Weights of a small transformer language model: vocabulary 8192, a variant of Adam for these matrices.
Each number is 128 + 32 x the weight over its row's rms, rounded and kept within 0 to 255. Layers, rows and columns count from 0. Numbers have three digits each. The size before them is the row's rms in percent of the matrix's.

# layer 8 attention output (transposed), 128x128, rms 0.0815, rows 124-127, columns 0-127
071:127109157113149102185127151136133086161126177090182164170139124118166074118122128143173132100170128126180077157165181109074113102036153135083083129190130154172117178111157155119145136134187146158107115147111117092090111111127082141124171127140182055107152167103135116136091137118086121162127115147131122157121177069106101097113120209123100185065131093147143144137155180147093093142103
073:067142135143180088151149188092135126098129129102124117127156156156105171202200144138141105148082098128083181173190158138162145192120090129102170130137103121083088138132141138117165123106039096143191127156175138157117095184087127079143085135112122138192108138137123104144155089176159131090165137094131123134135093120202150160142168094104134131186135148113144163130100185143116164153120
076:096132042099134163081122117096115100170137148162133097149143188156155099086163105179166122178116153086112188119082061117140160140166184165164150141102143161096152121124075182152097128111082135129179163119115148134131090125140193149085068100114097133118105115117138096165100123127188179148172183119147146143119150133105118096104101091092065125145096156194146091125073109138108132127172
072:099165157123164109102135133123144215126105136072184103115110094134128163124161080112136136081149057107141168098138100150127125144177181182109127154165148105086130144114112111109112142163160163117114142180132030123037103125199125069170131117172134161135101128153118151150127158183142120049113128106123094154168060101130133135153103100151079162138168118122144168154184131135123106125107
# layer 8 attention value, 128x128, rms 0.0829, rows 125-127, columns 0-127
082:112178206092126066138164127108151115096170102134129153060066115132176178116178086102123094135172110136121112168184168113103110177109134109116136167113165150168149163237142112127104112072147113117107086128135148112109126062152169113136150106072148182090155107147108152139134142112138155162123116132164077059148169118173149121117132124122150157083152097172108123066114102122079121126148
080:196124121134102160163139092155166121163105210133169103171173150103083121089134204113168155144132090175127112078132099099145112144147111135152097068122103155183084090176114130106094082110161097125109146208156148147108125084151137194142149090136098146112064120131140073125135192158093137160079135125125089134159132102157109152074163134144156091087116152148098124099174138185092104144122
080:112105142181091166136131118159111167142133084094126132099145136084131123153163112118121080143108116148128110145115064118173149158096188118158144153121077073105104147161174099109148122084110100104166082167086179078160161095121138128079165152143164089160174119178083136094139076150131168140128118103105190131141173150121138075114091174146120097126183124099196183104151095169036153170130
# layer 8 MLP gate, 320x128, rms 0.0838, rows 0-33, columns 0-127
104:158143160123127135164124099082106112116145093072102077177084198108201087130107184093136166127139099062133106117094083168111128138096148147042094124136135121130135086120165171137100143134156092177133137089133090142108135151177140125118115168137090089136131133085060094148103136133125138065145060139110145160173099153139177099145153114103097092075134155122198094079115101102097108183139
085:102122147114093186140068108159176080132114111085076172115175159123133074138171181145118143099114105143115142140119066100118112116091153099085121109152125060168114122127146090127154016109119167139157142144117141119116104124122127131118102119135079087109101131109116105151150096107109118128124119134076101105134129165073148151126216133114116057177059148148161172139171169094093126142040
101:162132071209104133129112128133098060128121168073097105185193157111164090130143094151099116101094123115087144177155100115183142146162136110191150133122183129122150094158178128145107099126100093149162087131162161111140170143120088118109117155137096184181112099148140057176148115121108121119102138121125077065120081112093101111173142107160206134165101105105117190125060142123131124112173
092:095153147142107109039096161155158109090122137087069131103126105103191113149111061096152134094089139139132063091111145140156140086116187101152109163114094096103094090184128130129167177145153105145127154124121198133172125078120100109166118103104148110156104138101062141142153076099151151109094118116113157167134125097145089103147070074107110074148097151124166054116112175155087095093176
121:179161135134156150092113137075164106104092151036141081146137230066155149121145084113103158135083119159093083168075097129129183068150105141097161106101116090086120110134113112137135213124152064120136137090146134130126075164166130085142088171144134122179086110105128110126104114115133110123133107131089126104104066094146093162153103120118116112125131142089106125152107061133109093058145
108:127172142126103146150076120077164177076109110122130131161095167141138120098091079077141106101117115085137143135111086104142179119067145085185082164163116152122084132076139105144130100181183140080135093101166122135095082126060110169134106127133130168149150104158098150116128163160181172121122113052059120133166149102066096141116186118111132112133149164141155097095178104135091077096071
098:194083124123138161146099150117172156143191162142145146092121141160069103085150170154072113137135065164160138174153118096132123117097139127158152149127080104146090091112131181139172077129098109121161138115179154136145126130117154114164149073140184164151073041151149143128124100118071146118162155085122122099095124066125138107138123176035147163116145140139138155184173175070123120170149
098:190124111176117137146108142136117106144091128179124080167098112110160154132131098137103122105147053124060107130117107143204131085162108152110147130118154125148141115158093103146132112154136120142180083156133125111077075095060108154143125177149131110202057117122163149156075110099142122108069118082059169097088124090170141104140117136088188114093154102090120122129127102195093171162192
091:147170186094112163153155115081155110128156138094161173072105157117137135144092087190089091113118156156156130145174108109116121106139141086102071147121084118154141163105198146122078106094196129124130104150128139154082039090114139101171144105097134175107072134185164142168112167148081158114098096154097172120147071143168139119196148165095124140121130156130126132142123084157134133220127
092:177098107130135150150155143099103094107112166135142089136099207154151122147128142132115083123126133126110156135137126120131162099127155139137088112116176088108123160083125066123076082138185156062098114104167100131144175162114110160145129178100117125119176174168029173102197071141075143118103132103125143148062113076196145133161101163140083111145130107169124174100147128096103116106047
092:126146100125179116134129143160109167111186144172125141162125124099151170168176094127170112168115083141144159146157169147129138071138106142179085171110095054117100083132129136114077106158114103140182181140132086142197140114117113140169171055178187139155115119124193160151136144093068092149129111151150110145092079087068105106113143076106158110165141145113079157147169109105184115082134
105:167143077114108108117124144084113108108153174108101149139079143107151160107109148121133173104114086076115147123072101155111133144060216136160150163112150122140139132138151124169123147108141114175131172108122103109108074128154108097123093101111147030105112122137131120141113164075155160115188144050150138126128170114188089119243183142095119152090175093112133095076090141142117096145155
099:143156137092156073080163133143094164114117135120137132160143179111110197109082077092103118185086117148061164145143115110117169108169124141138133104130137150151083103191151158137114145146144127156130156160161133093163101081124114088134101076135126115125087111108029080094120125080110130155112159139135149119152220098147168156132192071163079140121090172087134088152134071138137070153111
109:154155126196111134114163150132140131100144160082139119141051119152150083148142099124134099126118074024142118122123121143126139088107140057136162178170131114091119099129183119101074147107095169108135097151219155087139129143103059168105100188137102137140095118172101146178134133091119111170176097096100110126214146122145151120137133099095105101120180134160162154106104112076078141155110
100:136101141136170140148118170150107104082157147175217111141165110137134093135111092073090085169138156150084154163084114154160195095111146145182102166108064113069120111173158098095121089114164120098181145096108100104105153148133080121134153166134150163150088106161125153130125080062145127110175081129135121110095126105159114138138145102097092114077142116236134148151083059127142142129149
096:089118136106091080184090144150078121090158123157110143143139135145116151121172065155110167153031148147091132124168160135138180124148113143166078119076150093167108148100129076132086138070116147123125130177125161085118145119201103086147182121139135097131207124114136103116148195125127077177175123145101111150096132129071097126082137081131161078168155112071163138097099090100150120111156
101:129185087136151162174132178084127128088163116116094109068140140066111160129141198114106102174097096147128118095093140092127125079113161149103098181127072157108171075121122128114125118182143101150114142120132110171102145129070146138216077181161163150176142112097173111161140152158165146115169122074088114141068118093184110073152092114116171142176113107124168121188111121088128134102141
097:082052126152103140159156125114119162092119159075138179164123092175146165135176118166113115175184156125084092173183173152197114141150155075142127163141109116121129065109143127104194076090092155159093077121149134124128124122118103093120111124148071135202080133142150125092150161146099124124152121109156105111105126117136177105097127155167198130151152109108157182170116202114082104137087
088:170182139128104138119068134163107120158109151164132138097088116075131166096139090100106117113140197141074091132136104117152136073178196151146125120098175154168141153105114126202147138155109127100160179082103113103137179114196145100104147169166063104126164084171120115138114137115181098081122110127103096123100094102108134122111097140108124125091146167106170079122157201099136125068045
093:107142100173110107087176186176127127135159102164189145141102119083110102086205158079130168138180123136155133094152138131112091083146114143177094133167171118147124082096168106163092111104121115129102130137148059099140147140127119108167126081129141186136184107130114130096125062141132127146105127167184076113131105063192168119183131112156119072103097136109189145094106089088146105066165
104:162109079081147153135179188172050095102103122113160081177131100135152177173124096185129104148116103159155057102101151071106129124133141131174165104167130127140161106152141129111144118178178063075168123094181185118165124156148117096171124045092101111126155130108124104085137104143189134147130121116105134104106056116125135109152149181125148110113129062157135109138128122155096121080087
094:059074115177102151158179110119051124125103147084085168167165119167134124135151113130131087106140147056150160131154176159107118102125068193122175089145121151117098126148119078045152124111120151135092082133176085102120101182144145111141178141164155113171112118167106139119079142112150152083147115115172147116110167096146127129101172079072104159122156071169138155088081067112135126128125
101:104113143155170121150182153160105175136039148132089137177123134128205138147145078139087132141114141171121115203126135116151106123154108113185102130146131126124123161174085131146094104129146131101150134115171170093144123149136063113048094069196084122171041126144079114097113132139160155093163131115146175164096112137102141106149139166141180128175133107138136131097185089069111086152148
087:164174116060159195045142128142149167071114145107145143129110083095161131094106151137106124077128107067128143129117168098066147092117137191170125190141085104182118113142124112102058155108142141049087140084154103131079060091134112139173151085129169091095162133152113157098136146137110071141114119135118086108109148141139151115079145149137096161123116119080084124153122142154136062115095
107:157180113202067127107091123129105140047112150081103124123111149148145147130185120110134124159148071101131120160150168151168123172117156116122161112154153083109116104136208113072200117096070107140154100147117126122118138145096176091081083112117085173190138054138179098135133134154131109091101091091133133093186133153096156118130086090079183119115136103138218136133144149130106131130129
098:100087102101112206086131103081132103091106078108075120127122171114141083089129136112103140151104145146100066161168117111156140153105088088088153168156104130135105059147180122147146094124128084111119142087160155083126180105171119145154152153075096121154149099137115069177126123136162130179133123145047137147142136128055074131190140077131151128125146130055103051095115136143086146107140
094:070062119081109151093170160168105150116107107148148175134097185134126147155109139092081145141090101077064161078101145164145144135133098112166161190175157094153150147133128091162169113089062132144123126091168128175072111158143057105106088103066148128161113151135132155120092082146114108121097116156172142058077125153143200131103161119114159108150136121145122091133173130072118148098089
090:116133177149109103128084137101196098114101135168120102120113130147104125124096088150109163144059103080177149098175129119083172118089115129103102147165130173111036088101086118099064082161149146124125129200137139099095089202074125148177150130154150129108184113108114107161091160131118153181187122095112156133150107098092173146137130172186099111172130108128103128152157113187117103099084
093:189107177136132117112117096111167091151138130113152150128092161118126177131034125142124147092091087103197077105125128153105204116131174134036084126081100172153127156120152112116124112144155155124112107116155045078123168153109112088085111153172109124151113118148122118120125128146133080082166132131111136080094142144139110133121126080123174186059182102155085100109148097113084094091074
092:158208082133069137083129110136183130092090158135162141160087175134173069097099111136108130113148157088135117153132160117107134111111156098127158106155118159151084156124115145148148113094118136156155100169150149117124085131104123132140122218079128116149040099119082179131118156075105095084092150123104207158119184136143112113142102054175135172065117158148136085057135124131099110110132
104:134138129102124125125103193056137101113137130043120079177078120133131174134060122186057147103159123136188113149139102186189174116099105129129179136068142181166108090152134123156085137129118119124122123096120104130163120167088101118126123136108098182139127094160097099111108101157189101101158165127119158087154114103126138192220070113146123093079108107106097132141165108114095146133144
101:179185088127103185093192153133128122124113129087125098158147118130157151130101130089147118098156158141111100133151160193135188118118162127133149178113087165095161032175164172150171065093115054115139144037121161143144141163108113106127165172143075097091141125161144128127071146119136129100096078127120083149111133089157080173134175133129140185112098096108111145128146153120118144121067
096:137090126167106115069143157085116107096119170159098128130056148098122097170119054105124128093065148121172070100111142151126183055084131087110112125113165168110087095162159089128104077107150129185131120105187118105134148129145119098154061099116108150146143172127164127122077101107109129088155110071056124086124101032148093161156114118129102132137097144158132092160146121117125114096073
104:180060092136066102157183123091165192136174093154087104154090124091133177147130148127132149154103076108191138129166165094156164095110050138143107147085161160132131106078152117128112120101126102141118111103144150159147074128146115148125079147125140189123157106130137069112052117143130150198212084102167121103153111113122139138160127132140183146140170129065130093139126130169143143081089
# layer 8 MLP up, 320x128, rms 0.0753, rows 0-33, columns 0-127
106:101130085113112189130068080089077108080111145116095118105108103108041144129158149156117127185135061150160122144108120106161168172116067121136139131091118164118109116181100126137152075156028138184092120109117127167114123136090156125148150128143113130140148097139197060121104126166163122154117125112193095152019127124114108159080134129161162116151126101132119172145119169137150116116157
096:154148065148170164142087124110148155123118154064183149139165123070131178148094120125154108130081092126116183191136121097097105095138162147135108127129127135136155094149134105024159101163090153130134181082152105158179137201132134125133179145165081101135123131168183106166133132127194098118108135104158111110097168096163117172126157102177129107152127152085103156077207096081110134129104
102:159188102136193117133127152151123043096138162134109093157138076024048098080144112117081098158098112137105156142124082131113160125141115188128145082168134147101112129158087163156150197131108118153172098131106135083180151175154111144100125144113123167144145123153115088077108102174148133119141161051126069083145115139154112115119096139168173131137090121134076148116142161133169109081120
102:140091140126128118076096160119161181090086058101142064094111099190118091145081065178122098122163100166064116103089088126173129109165125088113174168183121132141100125184149151141107126158120104039115130108112126102101151105087169162100133165092104116120069145139166156200122144094186103169142149156109129105150174131148149138137135119128092128120178130086088085121125085174111105143140
101:142096126170064167070110108088186083102171062098159114186161139106171103171097137123109092154103133132101185158140057143118086092128155137082113112129110120108069100037116181085143104106072152112157135167104144146153129154108074122135188119102141110085127102159115147109101159150119107139130139172163143150135178144125121069148168121141107130167164117103146102075074145189097124130126
103:139115169114175136111154111134101170155125143100150129147177119108205126132090067139167140142182146161111158120145139057075095125103129103130140124180108112124112149074122156155099128130121104095177090158176157174142171151088129152154073103097141108142088148106141174092202093079170053098181160119113176177135165123081155141128136119105124070128121126066171141076108138107145088067122
103:205106142162117143140124140142116114081127174132082160064092148122104025143162176076130092160089118159132130140163108108109089132080095187151094115111162119141100053104119110166110153100131132173176109132189127165101177105131155152161143119140123091157063106103147182126136145111066105133153122061123124145085170078169128107122133148068132122110135134178193112113082104137123141120109
105:091145077127123141143161120118147185077137131130100145244149130125099122149095095202138134116089153128106148079183193101129106142084125095149155088124105121092092148061178167157158131134086173084112143158172106070161096161110100097101105124138119155135105108189153127117175156100125081116176112102127092122148123149100127093065115114168189131131100107086140131137083173186100130135119
101:096100099126102078080081117149150164094080164137135112141123141114140116109182199130136153135141188159091085105118117128166051127151212176160157106146181071123181149133106181116144162174089096084153106124127137117163180160173154138142104097155148118119138093090093110067097112135146148106062136157162142090086150134090123112115110095099084109156095173085092166117111181105127168129108
099:175111119132136133176174121111108147154091137179101125121124144142094150099063138139125073104104148122056165070150113127140066130103102132063113106181163129127163126134119119096144098124097142180040109106102153124113167168140128098178124160113100090158160151132098098134137123082090067083155143104125094143137130119138161089159089092179132049131098115069161153130158133111142048052114
097:115130122129182136140143160121211120127125164128092133131137126106099140102132135073112091133101145109101111139116153130125174134136174066089124147179066105109143078137040111111109103113091103163098148195106201140094088159094124136187127080172111142156160165103133064133184131104145136108144140132156064134124175157150147147142086141203133114150156160151168093171095143157119201188120
096:102153179182105182136174097113121113129150111130163138143167172145108070096192101145100132161175156110121102119134136122165129141169089082100079113121138092071143122137102108056183151094120151081142109120167162121087196139118132155150139175179092226122191085113140122158079102116078135162125069138071113118154130131053131148080143126139138135144087121116170146175147124151127119101116
106:095085116171170099138129126116122114092120143096115152088088130164185033144156093151112162149082164087121127112102153097158131128112133099172112132144092099097143113158143180109139066174153099143084067127116113155096137169130054086129155091159113102114159094121239145166202124093130119176124093084182151111106061105165106108133137157108104170155139150121151116165093142144150134114114
101:076111135152155147083149164156158124173155126093151108135093127139150075160104113084214106178150099099141183165160175133102166126147080104131145158188114127137165163123128154063102158138116133075126089116146127150142112121112084160128136170089112158154121196153126142126146115105118115154151109102173106151151208120188147062110107108130080133115184133108114119106044166102146206092095
100:102178145159104152131178136076091170147090182102136101139127144105108121135146157116170160090098150156091127153113163166089059131148120159094134051161210129206090146178118116140093121151113106102115133133138113120072106128092124189152124119174091110076193104109143101115114123133157068162149098125151153124213159148085083117127142112178142110126065107073116122090160163121118097099131
102:127129176147121130125175139120113136160135137125120165115154128080147084160078116123075088148072187124082168136135157069120156105146170127140157120124111144147135134165095099008138094153180117087193123080114081112054155098085133150162164164160119147140166147116183163128113162171084120117185074126115072107114159123128113073111100130164129116118151116140088156181158108184111101099123
102:138102152105116111137154102180118114153133100175053090182088145134128134104148105150203122177139058063144145122069118130137158112096104131144061073143157157118135073160097105147122167109141136102167155105109166087142168119157093130082097141183127103069140118074076091128169116137129106146133116165101147138111121114093118205096145079095089153154095100165134099165114067130146157073093
098:171126108085107138142189133160131177152121102171134110164140092126105168096121142147144105122184138127143120158097132152108136161171135076149137143142117088131062106143151184081089134144140124176148122139116162137173093100116132186165186149080223130168139062120079079128108197086132120115089174131118115157131170162084173160129077137119160055098119119129142123098168137152201162137161
096:161125159147077078130140120126166159160140109145117144088171081098129058151068138135085157176125148142141115127140119053135166096146135130140150216066157182137087134148117119156069116138130138141202156147125111154089138175117045156110157173131149158130137084119178167137114162094158197138161121129111093104131173126127105093138113157127154119082124076148185160115103073096115082121173
098:120136175128145082087096124104106150136106111119125115153088100122120168103109100118100115145182081092108164136100156162209141069168114180123115127104124119105116145116159118160159131082113142137132169107153099093124173099116134148114074134158127176133116144164131177093121059140118130111141164116196099174116065115186095148091110082118118116103190195183168209066089170139159139181160
102:076127151106089135167222155115220129104137092157112118116113110128142134099093072112115107134108093126168181116125125142119173112140114151091066160126077065128103118140191108152154085130137152108159156110112091096143130125070163126117187125125138165136121179156117124140058107137113124101099160190146111143159132129128123139070173110121090118123094160160143068070200128155098166166063
103:087108065093144113104122112168132149069115149061154138131143123136117141126105109156156126080234132096115127131130131121127143093163133185100184104130147159067199093126049119148141177096096173088094112124171119163156112067152101152100144137103104167106101102098092167122145110158167171076128161105089094106115199150108133177142139093151105195138132092137080174140110126134143131131160
100:159155104162123134115055161129191104140141086117143075114148136083132162126070112118096138113137133141107153152121108117172156115116134087096125172093179173140098148152130167119131110159121165187144148133128173140109142143099105142092168167096129172148157177151182236142099061164121115166109162115096100103148071097120117146148125161155167085132133093166062131100139223105103167164156
092:151087135177204115154176166127145139096167156151110110063132110099127071183130101133137083102127120193164098163117166135122120122138138144108152111146138113145127124087156147143119103137128108109145078157139127078130113139172069143117140168147104128168153134153089000172136111136170137113105143112111098172191132131120144168138214132113125103128120164072173100133181119098133144108137
100:094186120129157186101108162210187094127096137097097061130100150131075098116083120149120088096118084071093142164124133107131166103136155130100181170133124107078154086115143112113137120087074151142124171159091099151061106128105063127114082150122056161171177150113133130103114112125180100109090108112092121053111086100152157124121099137101121160119140160155098131175128139174101163077122
095:108162179167116089101126149101033158148073127084178153156133110131167121128140113089142150134084100075174167131097112127137169115113142180133131102097124134108128140182081120083088133108088134169158141149133117124118049135144055142164126120192098137131115199122098182107097159097100160135174071083185139097121196127181122188117108117143119119101117100143156136113176115108142073128105
100:144127117077148140207132084107188099164189112124112073165141181095124126141116092095127109109133129135165122138118088129138145166137127140125074181094064143139128154069107124151108132139123131152139171114165129152208153101074121104152168135125200176143142153145065148112113134112109137129120083116163111150082072097156102142112100145056127099197123110170107225101124146110118116190144
099:126130137088181119109182114134112135111130189153114167125110125091124094151138128119097149080155131149131095116088090118124090091135085134194108129175123120157181143112130100103131109167070163115073033140166153140141122067130143113075157120145091169110140073117168082112126146087096157138127152138103096112145128144156105138144169130142143067018112149114060151074039138123082142131146
099:119093143155133112103121102138118112118141153089080127136108149146096123114131161149191094109070118118081164111156131137097135140090118164103134120074167135091197113146174129119080161087091182072150122128130123084185118127189186095156149087107131131153111100111110072178144087171213161099107151122156125156115083117091086176104115069073153096117081139053135085147119181156133145130169
097:130083117171161105132167086137092124106200135101083187088161096090154091126133097094128094084125106121167058123138153138071111158109128145177139110126074143165156192143093119052057204170111092135125106138115080164095141059130142100137128166139158134145091147117145088117129127107105106152136134126107141128104198176108081158089120079135088157076133126163161151103159130100140084132094
101:224115113144117149154119087114112135100107082130106101143165105115114110124211110105118099165080075125150108128088123117109100120089134093048112148098091016152094168111184125142184139104150141168153157132192109100108158091143156154157163085170156123123151147070128134069111143135124108114149111133092178159118084119054107112110158139131130100152099116100149169132125117099100086175094
096:077220174130125184124130093117146116144074106105094124094116171140117112118150113201128114117077113091123110107086145076188156140144098134093123075138105123103082097142165066102097167152117180162160137156075108105167049135173158152186124114147130124157141126083088101115163174140079124106137156136092137127159158177121096097165130038128120142135120140103115103108127168161069101123144
096:102116121174148143112178186132119152096146129152171141099099140107135049174109145124100175129161149155174073111129133128115112116089145104097146097127133136081106169074112157116097134079092220141144059158160145099125113134136125133173143129118113126159088150146187110115110103134038147074123171119092096111126156088099125085123135132135050148193120167158170086185127139154190125083118
106:117122145138075109145180150120074120122121130158175109148105107084066132115123063132102168095093170123153095112165177137169141131091104192118055115073141163144197144078102190148099092128109110140079095086101130108121066176145168139105109125156063167123108127114128081081119102091128137165108089123120154110102172103125079163108092145151117187143072145143140140136131148142166093150057
# layer 8 MLP down (transposed), 320x128, rms 0.0681, rows 0-33, columns 0-127
100:162164101098205143129107119075140031179136070135111145158092111122065143044143146140150096065145148080147154120132140099126181124098149105099099148079079125129171102113107113081146140113083097110102111130156108127114136066129140126106116111085168123156154100076124159107170182155135136150150134135110122121096173142124067211102128133220153129110165145105113141155108162111141101100125
094:132123084122111129154118125108138126120070103140145149100076056195144084150128141142096133128167109176136111140099164131156147140182107128106079139108089120139124152132099140138155143126160064198145149111145164156122081109178142138133110118110160167122053117094155154147183172090135090104146113139118091154119118238134089056137113150099115205075086101147126123184154108102162071135082
103:163118119082180134131157205177163130151114130101138132126068138200200112102151066096126088125132084182117176107164111125096121172155120167154070206167123123157107100085172086136120174125139092129164148123125135178129105104154089157131132138109174092101138114105171144156157109144106121170161091203123091117119165099160103122173146169138140187116123087164109149115102093157072157153128
100:178101146115161127137114139124121111142160179156181119123163149118100150099119198136121162131131129056135168154126086109055139145144092125165124064065137095110185152093127142126084153084104148129183089159146075157097153137121173192111149149105161160151201099148170109132185110121139158119118168094133085105179115113082072106215124137197165171133122138110103126118137101095111140156131
104:074089097079111146124195218163151157112170120147171108127184109187070152140126146182118122121154110156125193093097113182108104062116166139102111121097183086152086165120157147090129143087189124125093139116107095149124116103139138123166096134093103081141128061152151136111164177120156150097150082137097108134175112101125158153087105104079097119147162192158126145106086124151143096164104
102:121136153136093100088117152173133140027129112087147196150173113154178134101107131125084113193116160167113123092147132140164099121167138146166145123173151093154119156187134159155065107057098165174143110089068097125124131164130156112129178102119123130140149116142148131074176169093105160089152152101131095107144162204150176131177108175120110125169162100071143140147100119138111126167191
102:138085114197161172155129151122132195099122122135114092112159070127172121116149160129135106079105157133145140130193171089172098148140121123106124163100127112116146124127104174180133120096159133093195184114091151149099156109070135133098159114198156159115157082141198117143178116160086160128133134108100139154152131209156126110156060195155112151115121122135181136101061135110148171154064
104:165098131159084129097105087094149162117117132128168064095141175135115141168143147137093171107118140142129151101179145155114148058086108167109168175147168143149172182216148105156133154144138118042103114115124101118151164093123150165120135131069091126158083154149152188130157113129111169164150078047087169096112132194096150120110125111097099100129124170079179114123161113145084143088148
097:115117136156146144121134150065089061093112103111130139123149085129170068116068112133156172112103130068175128116102113141170159127129134127112113162142157185105106150172131090094163095154140167132091158088161147083141159116094091172122119143157160092121152103089105097098147143089168105083102158107093202141074110151172112166174085179041103104129145109098125103184115193170099109117081
098:063108177077208115133121104181115154099135091155110134082155120090153153215137101091130098117117139129117211117119094146128149089112166112090148123144169100112125134094092134059184178065142120091093079089091114117097168157155145110132147109123118155116092131095126149171076108125085109151092123136078136099118114154152117174169124170142139212144096143108159177136165090132142124132074
100:150165138141068187061091051124117164202126139083160124099085083056112116164122130131163126156125196123123116122191124162113158133120114094116111080149144115107132146137168126109133206119113192099143096133130151113152110184166177113104104088115110126142112144151170142083141082156084170163103187119072138113140145137099120147119106133193125111115132182134134091125167078114112171064130
098:155217115143098207110164140111136058136072175169111149146096125142129136144158108100089147117165120173114181207097138131118068109091184177181094116090162134156163096161120132131111095127134127139190143074157098096107139065118177088072119111084128090177099116190122124174126150110144149101120155070115130146132176127110111132147149140115159158086101135154127097113146134103106082139165
105:170098144053114107090167087117136130120128190102141178133111161109125153116108078117156113093130107133145186066182159143140086101140119144091169072111135136046114106111053062189170110127074119093139095141092125114129076153116154130185098185113066149117113126099147102088140133114159167101110163118173192137142116133131130104095171129105169070122127125107112114157162074173122150133107
100:151117126132113085079139176173099129109109090088124091126168125100162134125067149171148107154097134158095107125145092100096129120131103123093136105180108208140150174100119134118132111164075132164135062079078060168146125124100147066165169158112108139108118151101165182103095080139115193164187166132176112099092151119164131189119109122181146170164089160083132140123154154182100075112133
100:092108127117143167132139082161150135081101153082130131143112094092132185116113143140073135126121151142146142152108114127101092120122105166117106142120099122085135194104094121093143087083109157105101131057092100119103143095112085158140127106171179133136141158176106238165158170161151084180075116155136114202172118063119151155128095055094133107085161167157175119165127100166104123075157
100:124131138125151129136142124131162124150169082139127123090170143125133087063105121059159159111128106116068085172131149119079154147134131098189109049118111123105116162034088157158101191125115153065144110165215136114142147152172106185120106127161155135165128131140136124145102058121164150121137151142136184163103132107149192125171095128103170099173182115126144138131109172106196173139125
105:124107056107165104131165142176186111102190145116162133106141136089116067106103115133145110146106141123129086152138102152138170128169099123077098139026132096046162095137061118056151115135118083107134106146171139144109089118126140135141133128094150040057130123128141151177136152151155117097119140073096146180093177130174122101202100145099084121145126155106109167155138122104135119116103
095:140115128094140091109098081150130175097139123165157157149098117155111086216054101094146166136075134200123098123100157161176067114142159157126098087165113138100124104070079116204108185103130140150130117103178196105098141156140105107081080098124106092095102153120088105156108134127146135156150152150094166111131112095098168150121104136073128092143124183087114077114110115189177110107125
098:131144111170094158126131028125098102137121144149137156117128089137071167167151117142120100135124105083160157139152112156077121186118172118142111096126136138149121137118078100114170185173129141098141102090148073102139140088123081173112137159118113077140137068139057101081092131158150110090054143183139077111067128140152100117172115117134144142088038145107116139152144226125114112136096
099:092102074078155082162069118087201091125128156095131099164135067099123156050155164132098136129116116148079103158144104145131110141125165133143121062143148150076185136142191137134086100124136136145159105097158151138088149104136174097098142130111164110156126167117130119197148133133124092204187185146091163104130071179105167130076140100138124079080124130132132162111143143180174113154105
101:084161135159149109113099122128141101125057122132110126098147146104166094134131092134143125131149129022162084166161164135137186108162201137186165136172171187083141119102132164176096123137128165169127120111139160152082200107141168103163141072135103137168140112092122181159147121128121115085143195148167172127131157136089121140109066144144158176104166105149139095176134187166132144087155
102:146079083129109076119135131077121137175155106218105069125112103104167116133133153162115121154139066142162096110153074157121109178223140089131133137087146155124174086160142138103178153139159035121063127176130110116095130080080184157115143129118123139127108152140124071114143112151193096115127128134087104114164047130120130121167166205176095115135152139118114130126133141139114129123125
100:145131112100095098131137189153118076102122131112160123059137106197152140137098172116143085204114102142148096109130142154100150137140118160170083172149127106141088130099191092089125155159185125177146168175080174139166112142156135144187140079111175066129122090134125128155069172156158135134136149146146103122144127161116087151103190095077121194128096167110131127143114117129124025150102
095:188148127073110123114153119067133166099125118179132152156148188111147134137191120156142126151191138077118095077112090144085125136071119083164123072111132141151173128122101127162117132189177133087147144090177152119092104112109154103113147127143147070069148153129104067143113094099163185127129140075138079132138149088148142198087130117139121099121161096110083078083124172111219141149118
102:084084080110201179145180125111130111071121124101141161129132119113131146138137092168138119133096098111120126154113108152092155152176127116108151143163141127115114085094035118138114126111117062123088078139137166205189188168144171143116132115102168182155198054155142127166159124128085079137110095087169096162135118194134163090158156078156121186111115130112101129145122174112101137138141
106:117095105141102181132115191152135119120107106134105123121170124192122096185073099119142138076139109105096140109127118168170127066088077149116177146118113184159120081126171061081125129130090123145127152100116115175117117118124153080077138130134090102174105064113173113148101123126164171099139047158138185181097136157081141131062113087150121121076165094148114089119096106106062082152132
098:115114134179088144108165123136083116057121126142180230116132118123110125099110163133134067177151097112140148191095092096143116112105117143139121125107105039130051194134164065144121103132116112178135101125124094118094091148120121138148152124132160120181110124134178108115112131116108080144154179173177123144079138086153199132099108119117140086182163147124138123104172191090102149138075
098:127147115082103111136139053124144118075083084112147140193175135127159193160138136091159119143109125109120154142107143112101095204080116144133153149120094104117140075185122103120107110136108081181138137118161118129199155107081143118143124110136086128164106151122071171112182171115094145059124114125138199102082110159093124120116148158184139120094061092109068089099090164169070149161119
100:136190163147120077179087092092123133143150096104110107173105080106174085100130120160123130082194169119206065125157131124154155138162104161116116119185128200189159125112110099135105145128105110121115067098116175100128082135130115133120160130153161118114091110174087137090126126095059120111140136095157157160151189216117155117179089093081093133121136142124116112096094141136152103059129
095:140135163145101114156143130124127117121102169157168117102068125144134144138110148160155180168122061149148176184154183150083115103158122142121140116150138069093189111156083107117223151191088092156121131158109102114168155125086080160167082104141063137116186126132150130078111091140128148165145112177157109130115115179073118137170187158082146153094106198124132144189116108152135102154120
103:212107112057178119151125139154125122149139161149165110145109154168118182119171109118141132128119125100130150139081115220096068165125098133058127211120121135132156140141121064130185126083212118147089169128094143096160128074094138185169090092128159135175148135152158137148124100134130133130146097124110131142137093179072103172156158136158123146112109086097109090175093098101146126160169
099:108133131164127161144123133139135133108108092122151089107141123078139101129120133103129158111140198118091101119120118133188158145075128123086143137103143111089147113136110138111192168059121109144106113079178109176090107139105174061119094105116109169185169131148151119080082138167132071151079065095120123187128198114129091155102081171204172154159106153113113165065103130073145061146152
095:110123132128069129107168100137111106121157090184161164181145047146108141089117176178141104112146125162175107136124142139117094184171137136104115097151118084147104173106071204114109132116157150139121156068078130121133117129120091092167177103105107138120102123159156149140146079083069120149162140149115166156136136205142141108081142180112131177148148135153146192153155145207154072195135
101:089150136109136110151098170166142113112153181161177136086168133148096121123130119121138089149184134160107155186111109125122089062128199141097096155070124078173158156122142149126120125160124152118150166217128116146064168166131141162120104133122048089141137112138183168149185174094087075094061082118099154131071180096145096137152110146088153091111130089117142150096090122144107152104146